Part of a small language model's weights: width 128, biases on query, key and value.
Each number is 200 + 30 x the weight over its row's rms, rounded and kept within 0 to 999. Layers, rows and columns count from 0. The size before them is the row's rms in percent of the matrix's.

# o: layer 4 attention output (transposed), 96x128, rms 0.149, rows 8-20,40-52,71-84, columns 0-127
# v: layer 4 attention value, 32x128, rms 0.117, rows 8-21, columns 0-127
o71,116,214,176,182,265,255,245,187,197,215,197,211,197,165,196,222,238,232,192,241,198,205,257,224,188,155,145,222,216,170,213,238,230,161,218,235,184,186,161,245,196,157,187,237,128,200,222,251,159,189,210,199,171,232,171,185,195,225,181,165,196,260,211,154,204,168,175,180,206,205,234,182,142,232,185,167,226,251,217,201,228,177,202,201,214,204,171,242,204,154,255,184,207,148,160,192,183,219,222,164,194,151,220,204,209,208,182,284,186,184,209,229,193,190,188,175,197,245,202,256,213,172,196,199,195,180,194,236,262
v8,099,210,233,184,225,203,174,185,144,111,207,240,218,173,220,180,168,199,197,209,191,193,203,214,197,163,188,261,208,243,217,187,173,174,210,197,241,185,168,187,190,199,194,216,181,231,172,186,136,161,226,207,228,158,187,188,170,164,219,187,172,203,183,179,243,150,196,187,184,239,166,215,213,249,197,241,224,165,175,231,251,155,178,132,198,216,155,221,186,231,195,191,156,234,197,271,244,228,170,212,186,239,193,186,194,139,193,195,204,214,191,142,212,198,193,131,177,180,262,226,183,218,178,192,226,149,217,230,160
o8,083,206,252,184,224,240,213,167,219,248,177,195,192,215,205,170,236,209,183,189,207,195,198,184,202,206,254,199,159,220,162,193,242,170,269,262,182,224,205,224,186,180,262,225,177,262,165,185,229,210,241,145,176,203,229,195,187,228,156,164,209,177,233,208,231,174,178,176,170,164,217,263,220,195,242,226,182,220,189,272,162,235,160,207,199,210,233,190,166,237,147,192,229,230,204,246,227,161,208,150,184,245,232,149,218,184,187,203,153,207,195,169,242,213,199,162,212,210,143,186,198,209,232,190,170,227,191,180,172
o40,093,190,145,194,164,170,255,234,227,213,195,150,191,190,206,185,209,189,204,236,207,238,246,198,254,189,195,167,235,184,184,185,201,179,156,123,164,199,236,157,239,200,188,234,181,180,208,204,165,162,147,196,180,170,190,203,200,184,195,214,206,199,130,215,196,209,204,255,254,269,176,208,219,212,230,269,180,199,238,159,196,217,241,179,238,141,111,206,181,189,247,190,167,157,206,133,224,205,207,217,227,187,199,223,212,223,176,232,193,164,218,203,190,184,216,210,207,154,212,176,183,216,150,239,200,190,200,187,206
o72,115,233,163,162,198,158,156,233,134,182,234,219,168,251,167,207,166,225,222,174,194,170,165,226,202,157,150,205,202,189,216,212,184,211,142,239,216,194,177,190,190,196,148,121,265,163,199,225,212,216,223,220,231,225,224,197,215,206,182,216,196,159,224,211,165,241,221,179,173,182,218,170,200,224,204,260,219,191,194,177,180,117,231,161,163,242,253,173,198,135,261,173,224,228,229,239,200,195,242,226,191,163,159,215,157,204,223,187,231,202,176,174,219,225,191,220,188,231,232,200,194,172,194,184,206,211,200,206,234
v9,106,231,178,164,243,254,145,156,210,147,237,163,182,209,205,195,204,152,248,216,223,150,207,246,206,176,270,227,202,199,204,208,140,217,153,151,189,229,242,194,234,214,238,155,194,210,213,188,230,228,206,164,240,188,208,234,184,155,196,174,201,166,219,190,157,178,172,222,160,207,168,270,210,183,201,186,261,239,187,206,209,231,191,191,239,172,219,220,215,181,180,156,210,197,234,187,219,157,145,195,193,193,169,223,213,211,231,239,230,205,211,212,168,237,202,182,171,200,119,238,233,209,178,214,203,194,192,183,149
o9,092,246,197,163,230,158,272,193,172,216,189,190,140,125,235,188,125,210,211,149,207,225,259,196,217,194,192,217,217,275,178,241,185,156,203,228,196,164,183,250,185,193,213,198,231,229,199,192,198,188,198,181,180,218,177,210,203,168,202,169,255,203,205,232,219,206,192,151,211,238,209,218,258,181,213,125,228,183,220,190,216,199,213,222,222,207,186,164,218,177,204,225,138,220,206,218,210,146,178,211,186,170,207,180,191,220,175,196,194,221,186,242,247,175,171,187,201,254,227,224,184,228,245,193,192,157,203,243,133
o41,103,199,198,216,221,240,156,198,203,159,217,191,178,234,213,191,200,240,258,236,187,132,188,185,146,188,200,200,141,187,187,178,210,229,189,155,184,176,183,160,190,138,138,191,167,155,218,196,210,224,197,256,205,143,232,166,238,222,233,234,195,213,266,149,197,225,185,237,219,212,243,198,163,220,183,186,245,193,190,168,170,222,230,181,166,259,267,226,216,167,242,178,221,210,215,186,172,237,229,141,182,214,176,211,197,172,217,223,197,190,218,216,166,197,186,164,145,185,155,201,214,177,160,162,207,230,194,180,226
o73,115,184,219,247,172,188,200,188,213,188,233,161,232,219,144,268,201,186,149,186,275,248,171,195,224,174,158,169,204,147,211,255,145,195,209,205,218,219,230,193,240,218,232,217,183,182,203,226,231,198,268,223,217,252,177,179,174,210,150,203,175,197,154,204,174,202,203,259,192,177,225,192,182,203,248,263,185,235,240,243,207,182,184,190,221,203,157,225,168,268,224,195,254,167,234,175,191,202,218,219,212,199,228,230,228,182,192,182,184,207,182,155,194,236,184,211,229,163,214,184,196,222,218,227,194,252,177,146,215
v10,096,182,162,198,198,202,181,226,210,232,193,235,202,233,188,168,160,201,187,200,224,171,197,129,185,147,215,182,222,178,215,200,244,203,143,209,167,247,207,172,155,204,147,179,174,170,215,185,226,142,186,218,191,202,180,232,199,171,166,221,159,153,201,212,212,242,184,148,176,149,230,247,255,198,184,220,199,184,193,173,189,251,236,135,235,210,198,211,173,231,174,179,174,173,183,163,216,246,216,170,282,187,186,197,214,207,165,194,215,203,191,171,212,208,202,244,97,203,207,180,194,151,231,181,210,205,146,175,188
o10,088,238,180,211,175,181,259,231,164,243,210,232,247,179,185,242,171,176,206,216,231,176,256,199,223,160,191,179,152,213,201,207,193,228,221,170,248,199,180,201,199,122,218,251,243,194,172,233,171,179,162,220,176,120,224,227,212,253,194,221,187,233,167,179,216,177,201,231,185,199,197,216,175,215,191,151,182,218,213,219,166,127,239,218,211,198,140,242,164,167,211,187,202,230,169,196,222,166,183,161,177,230,165,235,220,214,151,190,232,202,143,193,189,233,207,213,140,241,236,193,186,193,205,185,163,239,194,227,204
o42,100,169,223,201,169,176,177,221,206,151,178,156,194,231,226,233,233,227,203,225,159,182,215,224,167,217,203,247,223,153,224,215,176,192,193,222,188,272,233,182,217,230,199,148,168,217,230,159,201,236,205,203,236,252,132,139,229,161,197,150,215,188,209,173,216,204,161,225,239,192,210,187,201,217,231,169,191,220,188,168,225,282,218,181,173,139,169,197,174,194,236,213,196,193,189,204,195,207,169,196,207,209,272,168,157,171,208,147,234,141,195,194,211,200,171,188,190,144,201,184,183,258,217,189,228,187,175,159,245
o74,102,202,193,213,265,238,179,236,217,154,196,141,188,198,152,133,231,182,164,202,160,177,199,182,199,195,184,227,153,188,213,206,203,198,226,181,192,190,210,221,208,195,225,177,197,228,260,180,205,229,257,173,203,220,235,215,168,168,201,203,227,165,213,215,204,219,177,198,211,171,201,174,233,184,163,158,197,201,179,241,239,212,200,202,274,269,255,241,247,232,230,202,219,192,171,204,130,217,178,202,219,167,238,174,219,196,233,235,142,247,202,161,185,179,231,240,179,226,184,236,250,143,184,230,210,163,185,251,193
v11,102,226,243,160,141,153,221,162,224,194,214,197,221,194,165,172,161,232,179,240,221,197,210,236,177,207,187,226,218,241,188,216,226,226,201,218,195,245,248,180,240,170,216,162,210,221,159,218,169,187,214,227,253,184,188,191,245,204,157,180,203,201,158,237,252,233,243,151,214,205,182,220,243,163,248,184,162,189,232,175,211,188,223,163,170,165,315,209,190,202,230,190,194,185,192,254,181,187,183,255,228,216,189,260,197,175,187,223,205,171,176,176,223,233,225,131,190,207,203,212,213,195,228,180,237,190,199,178,163
o11,084,230,156,236,158,210,196,222,214,187,216,149,198,167,183,168,190,199,154,181,183,212,205,233,234,215,227,178,195,227,227,193,216,192,237,211,220,200,179,226,212,184,172,226,211,209,244,166,207,189,207,277,220,200,167,238,166,188,172,185,170,190,231,261,130,194,186,193,227,230,254,162,201,163,189,122,231,190,202,192,239,218,169,161,187,218,195,239,224,217,184,191,194,237,173,155,175,175,179,198,134,196,231,209,280,165,246,196,241,205,208,206,255,167,202,180,208,170,217,164,232,199,141,171,178,166,146,244,193
o43,105,213,222,191,193,232,258,228,174,184,209,209,235,189,248,232,197,181,266,219,187,170,186,181,240,167,172,194,224,134,212,254,168,230,192,156,168,184,194,179,198,152,188,167,230,213,187,223,215,205,228,148,229,247,227,199,281,265,215,205,159,203,204,187,243,201,216,222,186,221,151,201,153,212,199,255,166,213,191,234,195,174,219,204,226,232,208,152,218,209,229,201,211,199,196,214,228,164,180,269,237,115,172,239,180,255,202,235,207,226,153,177,187,203,200,160,177,216,206,209,153,225,205,216,212,225,225,218,204
o75,114,215,188,181,193,180,186,147,206,202,131,227,214,220,231,171,242,220,148,192,236,213,260,211,150,224,196,233,180,244,243,194,224,182,154,188,157,216,234,198,154,205,226,191,206,183,207,246,188,188,168,152,157,190,200,206,183,191,181,171,271,210,158,156,164,187,188,184,166,183,166,201,236,196,191,238,176,235,199,157,173,146,233,219,219,187,186,214,216,168,243,239,204,260,218,226,232,192,231,134,178,237,183,224,189,247,216,178,191,229,219,182,176,220,226,244,213,116,197,196,205,238,218,244,226,209,167,203,216
v12,100,208,234,179,213,229,214,194,200,260,104,190,170,187,204,131,193,269,178,205,216,208,202,197,161,206,220,266,172,221,219,205,177,175,183,248,192,184,221,208,217,167,230,231,227,197,195,181,226,225,188,214,175,171,160,237,208,241,235,175,161,258,218,179,174,223,224,217,215,184,162,206,237,150,175,202,185,150,164,222,206,170,237,226,226,216,236,185,205,177,179,228,220,253,276,230,162,199,223,259,183,237,255,188,213,244,219,171,230,193,250,216,205,176,186,188,184,176,203,212,177,227,154,181,214,195,219,244,201
o12,094,212,190,249,149,205,232,256,189,160,239,197,165,143,166,244,251,185,246,239,229,165,204,208,235,209,207,168,211,213,189,235,206,194,219,178,203,222,231,150,162,179,223,183,212,174,166,223,148,207,163,213,160,213,238,229,188,187,183,200,234,216,218,210,160,213,210,207,188,185,208,170,270,234,272,148,194,210,187,212,218,217,233,205,182,206,202,260,186,238,252,226,154,208,203,203,139,213,181,143,182,189,166,176,244,204,156,195,193,204,181,176,196,170,198,210,215,147,243,231,216,245,256,184,180,214,247,202,227
o44,104,220,234,163,208,217,183,207,186,159,173,208,223,205,242,197,222,188,191,219,221,230,173,230,167,247,170,209,155,220,182,154,237,193,196,193,205,214,178,215,220,238,227,173,205,162,221,230,198,204,289,148,199,204,169,179,246,248,223,155,192,209,141,184,232,209,169,199,222,183,199,244,220,183,202,220,250,158,172,221,182,158,206,221,265,193,246,181,206,208,165,225,202,190,238,203,250,215,170,242,201,198,213,212,237,196,136,199,209,197,246,203,175,226,215,208,210,189,124,156,180,192,171,177,193,270,121,212,157
o76,105,208,194,196,157,194,239,188,197,228,140,223,194,245,212,185,175,228,158,176,202,222,209,178,204,205,242,196,208,161,239,178,186,161,175,173,249,168,151,145,225,181,166,253,206,210,172,154,237,217,192,254,229,155,166,215,201,195,226,203,253,213,173,229,228,214,130,176,157,193,173,234,184,169,143,250,204,226,214,150,201,179,247,187,187,117,140,194,168,169,216,175,159,195,184,247,218,137,207,215,202,220,198,192,152,200,244,203,204,198,182,168,204,193,186,188,182,239,206,199,195,170,202,186,204,140,212,173,185
v13,105,217,158,194,209,138,223,211,174,172,272,148,206,163,194,153,194,211,173,226,213,194,229,183,255,147,185,205,194,140,223,220,193,125,193,219,178,198,203,210,201,198,216,184,195,219,175,200,188,245,211,190,207,161,259,199,240,188,154,199,208,246,179,208,184,232,158,193,168,197,157,201,177,194,183,162,207,221,245,226,240,244,193,191,230,216,215,272,138,206,164,185,222,164,214,218,194,274,209,182,206,193,165,191,179,194,192,245,241,161,138,210,174,216,204,261,181,223,204,251,201,214,162,201,157,203,188,165,184
o13,088,203,218,198,212,195,205,281,206,215,152,193,181,188,198,188,142,249,235,143,211,217,222,249,194,194,259,165,230,212,205,195,190,237,180,256,219,145,200,209,240,187,171,202,272,168,157,214,180,192,214,173,178,175,162,211,198,243,196,238,131,214,222,238,180,210,249,190,187,195,231,224,192,220,180,149,219,181,201,218,248,123,153,195,223,192,191,206,194,188,172,226,235,255,168,143,201,181,225,219,177,192,212,236,195,179,199,211,189,190,217,201,241,188,167,175,250,222,200,230,216,234,220,186,151,213,133,198,182
o45,108,176,210,198,186,165,199,152,200,163,213,202,209,211,212,250,233,142,188,201,208,200,145,161,201,217,142,177,205,184,203,205,140,185,201,167,207,188,176,210,172,215,228,250,152,245,216,176,197,207,155,236,215,193,214,148,193,187,160,133,236,197,233,171,214,193,198,239,168,261,194,221,210,201,182,189,227,238,217,186,184,271,195,175,122,208,157,204,157,233,189,173,168,143,206,247,209,192,171,211,211,201,203,191,211,179,233,164,226,220,232,205,146,198,225,205,189,125,164,211,201,224,209,200,227,180,165,121,186
o77,107,231,187,201,281,218,223,123,204,212,197,201,237,232,191,228,171,217,214,216,188,150,243,113,193,176,180,219,190,227,196,178,190,202,201,201,183,213,191,250,169,223,181,191,180,151,204,171,235,223,173,216,171,155,162,231,211,213,184,254,243,197,250,217,183,194,137,212,204,159,191,158,178,165,198,222,232,178,211,206,141,209,168,205,234,213,200,164,233,176,257,177,195,232,230,197,170,207,231,212,157,247,161,223,193,220,209,213,170,233,199,263,174,245,177,223,189,230,209,162,147,208,166,194,168,225,212,154,180
v14,101,213,170,224,258,245,219,187,162,183,274,238,209,187,206,213,200,229,195,200,198,289,234,233,201,177,237,140,198,210,182,184,227,181,212,179,264,207,237,218,237,233,254,153,231,233,186,165,169,194,192,233,162,196,209,222,235,179,185,202,187,226,210,204,238,212,244,206,205,208,172,186,177,172,219,223,255,173,160,213,204,219,130,167,219,178,163,190,220,202,140,175,238,208,216,160,201,219,190,206,213,209,191,178,189,198,226,170,216,158,177,184,243,169,225,224,243,250,216,155,233,235,170,198,249,155,225,167,221
o14,082,214,230,250,244,176,226,229,196,172,200,169,180,228,202,171,183,199,205,189,179,234,211,135,187,149,221,153,200,264,199,210,172,234,171,218,221,219,194,213,187,204,192,247,185,159,167,196,159,146,216,176,217,192,200,199,182,239,175,251,179,251,134,154,238,199,196,238,241,247,195,145,212,233,216,270,177,176,150,157,194,206,209,160,191,142,188,187,169,167,250,246,188,173,199,216,218,208,191,212,187,222,275,188,200,189,167,228,251,230,180,188,205,193,226,210,186,234,205,159,211,205,206,187,239,192,229,170,154
o46,090,185,175,225,133,191,197,171,187,240,195,218,246,243,152,252,209,249,115,189,257,163,182,201,181,240,172,212,194,221,246,189,235,158,196,193,201,174,237,238,217,209,226,198,255,218,191,248,232,200,232,241,186,195,221,202,141,257,204,211,189,184,213,215,190,221,187,218,204,160,199,232,196,135,215,191,195,230,165,227,193,176,188,251,213,176,167,246,164,206,202,202,156,226,191,205,196,172,190,203,229,232,200,162,173,241,185,189,240,171,199,226,226,157,246,190,225,161,222,247,241,200,149,249,165,202,177,225,179
o78,115,228,176,228,177,199,181,185,209,194,201,226,186,172,165,213,175,226,220,230,221,172,229,215,224,238,194,191,229,126,214,178,214,215,208,229,204,219,218,172,197,212,206,184,212,158,197,159,231,227,206,196,206,196,157,181,203,164,143,212,183,225,248,220,116,197,213,208,163,239,163,209,189,190,153,167,200,229,299,192,208,173,224,199,237,209,170,228,253,199,236,196,238,216,232,151,236,215,189,204,152,158,190,226,235,161,174,262,159,187,250,190,152,239,151,231,214,248,185,247,192,165,224,195,224,189,194,244,230
v15,106,202,221,188,141,203,179,156,246,175,218,191,231,162,263,197,234,188,221,239,175,261,214,213,227,206,189,261,199,177,197,227,167,223,176,206,176,163,146,148,209,244,248,192,247,169,256,195,250,155,203,185,237,258,180,197,175,260,179,188,159,220,213,192,233,217,189,219,208,202,185,175,240,211,212,194,186,167,217,193,250,212,231,194,169,203,207,227,245,214,161,195,191,182,227,196,170,184,248,180,211,227,167,176,260,265,211,205,126,146,179,183,194,206,187,196,196,150,216,179,229,210,243,200,176,219,197,174,194
o15,085,197,173,207,145,211,174,150,178,199,219,257,248,164,191,172,240,216,183,233,154,194,195,211,226,195,179,227,262,157,222,183,248,193,208,197,230,163,257,163,174,216,176,174,210,163,161,220,195,214,174,170,220,268,206,273,201,224,232,184,237,175,197,148,209,154,218,199,222,250,152,182,179,169,158,189,210,218,208,240,218,186,181,178,169,236,234,170,215,212,215,178,224,189,158,214,216,192,179,155,187,194,238,201,201,164,213,204,249,165,217,215,235,192,159,171,257,218,157,202,221,141,149,160,217,178,212,227,201
o47,104,176,165,195,181,191,239,172,212,168,248,185,264,219,198,190,193,156,250,207,223,162,240,179,213,237,138,171,210,209,198,198,189,236,216,213,168,183,196,193,208,193,175,181,216,156,233,153,163,206,206,214,117,187,187,135,188,212,209,228,176,172,189,201,206,214,184,208,259,137,185,177,180,222,163,184,201,131,226,177,222,189,219,189,228,172,192,228,221,206,174,205,167,179,240,149,186,172,159,214,218,158,166,210,186,210,194,216,158,197,150,188,153,228,211,183,146,241,217,278,151,208,237,202,200,258,173,212,178
o79,114,222,169,162,240,178,157,233,257,171,212,206,169,195,246,232,198,174,167,205,172,172,195,185,191,195,261,167,162,256,149,178,233,187,226,220,250,222,161,197,245,225,219,213,168,267,218,182,237,185,178,155,232,163,206,132,234,144,209,191,195,194,212,196,159,222,221,233,202,157,211,191,214,246,251,271,266,218,174,227,197,246,162,207,221,199,216,163,183,228,220,234,201,198,212,215,193,208,175,212,233,216,197,227,212,217,163,194,172,211,195,180,185,169,186,200,195,138,232,166,179,187,219,183,149,159,173,205,212
v16,102,193,243,218,189,174,228,216,193,222,211,164,171,147,194,202,210,219,281,183,225,189,238,218,184,197,198,190,202,224,198,175,206,159,218,211,235,200,177,153,230,231,174,185,206,217,206,174,184,206,281,179,185,187,188,129,222,212,215,159,191,173,214,264,180,222,153,200,170,185,235,202,232,156,187,203,232,165,231,207,233,200,170,233,163,148,150,134,212,197,155,193,221,182,241,216,264,243,191,164,193,202,223,227,221,241,177,226,196,185,134,164,225,231,175,208,178,153,181,200,216,247,179,190,197,161,179,203,270
o16,088,255,196,236,184,202,225,167,214,178,178,180,184,161,200,263,167,217,207,189,225,206,232,238,207,198,199,201,209,145,230,231,189,143,170,187,174,186,118,222,185,211,185,241,204,183,264,194,238,186,163,249,198,172,227,187,211,215,187,189,171,247,195,233,219,128,185,210,207,188,161,226,207,147,147,228,272,243,210,242,237,173,214,214,209,227,172,202,161,235,211,222,199,171,224,178,238,231,143,201,209,246,192,158,197,236,205,229,238,237,165,174,178,199,220,183,263,189,220,207,255,217,210,196,199,204,162,228,195
o48,094,188,202,215,164,234,154,245,167,259,204,218,164,161,170,208,218,191,192,241,140,177,188,229,197,168,169,230,161,234,199,144,189,229,187,179,167,192,229,119,220,224,230,184,184,197,195,211,199,204,174,215,193,173,224,187,213,156,185,236,156,181,210,198,162,244,229,175,160,184,237,159,169,235,231,154,195,192,221,189,191,170,196,201,185,132,181,217,251,157,238,179,178,249,148,177,190,153,228,229,233,161,162,160,233,171,226,160,196,164,234,170,215,185,191,171,143,238,232,211,173,176,211,200,196,240,196,203,177
o80,108,188,239,200,166,143,155,192,254,194,187,230,199,181,176,181,152,187,215,149,221,174,217,158,199,171,247,134,233,211,203,213,235,188,214,159,229,237,211,201,185,224,207,190,199,183,132,172,184,231,174,214,187,224,139,209,164,204,140,219,179,199,231,192,200,221,158,221,216,174,215,263,199,207,232,181,280,150,170,206,172,227,161,180,154,238,216,168,226,207,147,240,187,200,174,195,215,271,232,223,198,203,186,220,200,165,208,201,225,151,189,178,177,225,170,231,182,275,211,168,200,186,191,191,176,176,180,183,230
v17,104,160,172,240,199,211,202,172,167,170,238,184,200,212,210,172,249,208,213,188,168,190,187,177,246,199,196,218,239,197,253,238,208,225,182,192,206,184,152,217,229,202,227,165,279,252,202,213,233,232,199,190,214,187,183,215,227,217,153,197,181,174,153,213,238,200,148,224,226,148,226,206,177,208,141,225,160,200,133,206,190,248,215,239,200,152,195,210,176,175,195,183,209,198,177,223,277,153,276,230,227,170,213,262,234,193,221,203,230,198,237,235,190,174,168,171,183,209,149,226,186,208,239,205,225,158,161,222,207
o17,085,169,219,235,183,166,222,219,190,213,184,212,130,212,182,199,243,167,192,158,251,220,182,170,184,256,196,208,174,145,169,184,186,239,151,239,179,198,178,209,208,231,200,242,218,154,169,178,156,195,151,220,165,216,158,171,170,188,198,238,203,211,172,180,148,176,220,229,216,209,177,186,137,137,190,300,174,181,229,197,219,223,213,160,169,177,181,221,187,194,227,238,202,214,210,211,213,261,238,217,158,141,226,194,157,205,178,216,201,227,198,179,217,243,181,229,182,267,197,201,173,178,216,207,169,185,217,182,168
o49,095,220,186,209,224,241,169,251,211,191,246,170,185,158,229,179,203,242,246,220,185,238,205,269,189,191,198,182,190,157,183,191,200,200,169,175,198,194,208,169,259,202,175,193,163,229,200,192,166,192,195,144,249,207,226,188,200,209,176,209,117,212,253,209,201,193,218,192,218,193,202,211,196,227,255,195,145,143,154,176,165,145,168,201,188,204,203,179,223,173,199,183,162,201,231,177,170,159,144,251,251,250,103,188,153,204,191,203,191,181,188,199,221,171,235,224,169,170,187,191,203,172,212,195,244,252,205,182,199
o81,115,180,211,147,241,233,195,188,166,225,183,157,172,241,178,233,217,205,184,228,172,232,194,191,230,211,209,186,233,226,146,239,209,156,219,241,201,202,207,220,181,283,189,186,128,256,225,192,237,246,245,172,245,186,185,248,183,186,202,152,201,230,252,255,226,222,215,238,160,256,216,176,251,240,222,195,187,214,199,187,203,197,207,187,211,191,236,201,199,215,177,166,259,176,205,195,217,173,211,129,219,200,204,214,175,218,163,210,219,208,191,229,220,181,227,179,289,190,206,191,195,219,213,138,192,203,210,159,182
v18,099,177,191,210,180,195,206,195,189,198,166,182,202,201,239,184,187,249,209,270,228,208,194,162,216,232,223,168,188,214,179,201,207,168,154,176,189,203,225,139,219,170,240,198,232,168,195,230,192,184,168,209,207,175,190,204,235,233,227,227,190,162,239,235,205,143,180,218,167,184,207,157,207,181,225,204,178,176,193,168,208,175,169,199,191,131,217,230,193,194,152,182,164,185,147,237,154,157,145,194,134,152,194,136,282,169,196,214,201,222,200,193,254,215,159,241,200,157,226,169,220,199,205,229,238,188,264,238,238
o18,103,169,213,171,202,193,133,171,174,245,259,178,174,198,230,214,206,140,155,170,203,217,147,167,196,197,193,224,190,208,214,231,203,136,194,179,193,240,205,217,199,165,202,140,206,226,259,222,249,218,224,200,168,187,218,173,183,235,224,188,182,228,187,224,167,190,213,200,209,173,240,214,216,215,206,201,154,134,214,131,197,200,191,195,254,244,243,167,240,200,141,191,185,194,221,202,177,204,235,226,199,228,192,173,163,238,261,194,173,257,201,206,183,198,210,217,140,212,182,220,227,153,181,249,236,250,207,215,155
o50,103,231,187,219,198,223,234,222,206,208,186,184,193,256,187,207,186,243,241,198,195,178,182,226,225,180,225,188,238,176,200,165,217,256,233,273,192,177,209,173,241,255,213,232,173,212,162,164,165,226,157,212,178,164,120,158,210,192,164,212,182,212,213,222,201,197,159,144,214,196,170,199,196,172,227,253,216,246,179,263,271,197,175,204,188,136,179,229,182,231,250,201,191,233,195,184,228,219,195,183,225,213,208,172,224,175,198,191,200,208,188,132,257,217,223,187,269,243,234,198,173,226,199,163,193,190,193,154,202
o82,099,220,201,195,178,189,206,169,219,155,144,221,188,174,135,159,229,166,157,205,228,168,228,206,139,178,190,160,145,278,181,151,214,160,205,180,202,172,185,211,145,220,229,222,168,215,158,235,236,195,270,153,235,234,201,189,211,241,211,154,230,172,170,176,217,186,221,239,184,225,212,216,210,181,218,196,232,174,181,209,147,205,214,159,200,209,230,172,162,207,229,222,220,200,189,203,234,182,180,238,207,202,180,231,208,161,219,192,210,166,219,168,149,209,127,191,206,130,186,197,171,180,184,192,198,201,201,191,271
v19,100,271,226,275,204,197,194,221,212,224,187,190,202,176,177,157,163,172,260,211,227,195,184,239,220,204,220,218,188,246,192,204,212,180,177,189,198,196,231,195,211,192,179,156,265,201,189,196,211,248,191,209,167,218,229,218,176,237,216,211,210,136,214,220,197,205,188,135,177,238,231,196,214,220,140,232,244,144,167,119,216,222,158,212,187,207,169,189,139,235,226,249,215,231,218,215,180,243,238,183,226,251,191,214,174,166,148,215,238,189,175,253,174,193,201,234,209,242,204,180,200,189,195,245,223,224,232,166,217
o19,078,250,198,240,150,218,226,229,202,208,161,180,241,202,243,179,225,166,182,220,222,201,230,175,213,166,163,203,219,212,155,215,194,205,204,208,275,202,172,161,208,192,199,185,126,171,211,224,215,249,209,179,173,234,219,252,222,190,203,235,191,184,224,197,238,228,255,208,220,195,151,188,158,200,126,166,164,171,221,202,178,182,268,230,238,220,193,179,213,209,182,226,188,135,217,222,167,181,197,211,232,159,225,207,258,224,156,233,160,213,219,184,185,298,198,168,204,222,198,213,179,196,144,198,196,204,218,186,189
o51,099,144,205,197,198,109,176,280,206,213,161,213,178,181,173,228,231,188,224,236,163,159,178,247,169,198,208,156,218,230,199,199,215,235,213,197,184,232,227,193,172,187,262,202,219,218,201,179,175,202,135,200,208,195,190,145,185,236,217,204,174,214,193,214,163,186,178,213,146,232,251,224,176,216,257,198,201,243,162,231,184,231,145,145,188,184,240,187,178,231,225,188,201,245,222,193,205,213,252,180,184,179,192,173,159,196,235,168,210,177,196,140,179,118,223,185,205,180,174,150,226,223,217,217,198,176,200,196,201
o83,113,154,230,148,190,221,200,147,193,208,211,242,196,213,184,230,186,222,239,201,241,202,168,201,242,198,227,238,160,201,227,205,217,185,255,219,128,240,207,203,170,204,194,196,224,200,175,209,175,133,257,199,172,219,199,192,231,190,148,165,231,201,169,163,239,183,152,211,207,176,173,212,260,183,295,163,167,147,229,225,205,183,200,213,194,158,164,223,213,194,218,184,166,205,171,177,188,170,158,202,205,209,142,194,212,244,187,155,198,228,189,190,214,203,202,245,160,265,184,207,185,173,200,218,184,245,146,198,239
v20,103,179,192,226,221,162,179,298,177,125,168,179,222,173,203,199,201,164,203,186,183,227,230,234,297,194,194,169,214,193,257,197,175,219,249,222,159,207,190,189,202,241,179,182,201,205,165,149,232,208,186,199,217,212,189,203,258,248,199,186,191,176,221,227,224,208,216,219,259,199,210,183,166,186,161,177,219,152,204,188,201,221,199,198,177,217,215,186,186,245,148,165,209,241,209,162,276,209,244,217,209,202,194,248,232,206,230,240,202,244,244,184,182,241,200,196,192,196,168,215,227,226,214,231,230,201,175,271,200
o20,088,176,85,188,159,154,176,173,226,207,209,232,210,215,225,176,214,242,178,214,184,175,188,238,178,205,181,166,242,172,201,180,240,232,266,240,214,203,228,139,239,164,215,217,223,213,153,179,200,212,208,227,205,209,213,154,224,168,234,197,157,156,176,234,207,187,171,181,206,158,188,192,145,229,161,231,227,240,205,169,193,226,198,167,185,170,208,196,147,242,186,165,156,207,195,230,146,196,184,169,167,187,227,245,217,139,210,180,217,208,185,167,220,239,169,189,165,164,236,182,195,193,200,187,192,187,165,168,247
o52,108,171,250,177,231,219,183,238,184,236,206,144,229,180,183,180,192,213,168,247,227,168,194,228,213,204,207,157,182,170,183,190,202,178,185,199,186,202,182,244,208,211,191,217,216,217,244,193,244,207,231,197,178,199,188,209,163,215,237,198,209,212,185,176,175,240,204,250,207,192,227,198,232,161,161,217,178,154,241,194,182,166,189,178,200,279,220,218,282,166,252,175,167,182,188,213,229,171,260,254,259,198,195,146,172,221,168,258,158,174,226,169,174,211,168,168,275,212,177,250,172,183,200,243,173,216,183,219,231
o84,116,184,201,209,220,228,221,204,195,195,181,223,233,241,161,224,166,200,218,180,164,221,219,207,230,228,219,236,203,242,192,199,166,149,198,176,200,221,207,193,150,245,252,165,148,193,191,167,131,197,212,172,250,201,187,227,161,165,183,151,230,142,247,187,222,206,174,242,184,268,149,179,237,184,265,165,207,228,145,231,185,234,202,185,193,207,171,162,190,220,210,208,254,178,211,182,193,210,172,197,190,180,174,204,194,239,203,236,147,189,186,282,167,193,248,214,204,231,189,159,231,212,205,165,235,194,235,197,151
v21,106,224,194,163,162,251,205,178,166,195,166,224,169,196,188,204,173,219,255,243,188,212,229,206,222,167,199,178,222,183,171,214,157,226,242,149,167,196,174,251,229,233,198,222,215,171,208,157,107,214,150,187,173,191,197,211,243,211,168,191,226,222,235,192,145,222,155,199,189,213,238,202,236,177,191,183,199,175,214,204,182,214,200,202,267,168,197,151,157,207,224,164,251,186,214,190,255,175,177,192,200,248,205,212,215,116,238,184,217,229,156,167,164,190,216,163,199,205,232,222,213,244,230,234,230,229,171,181,243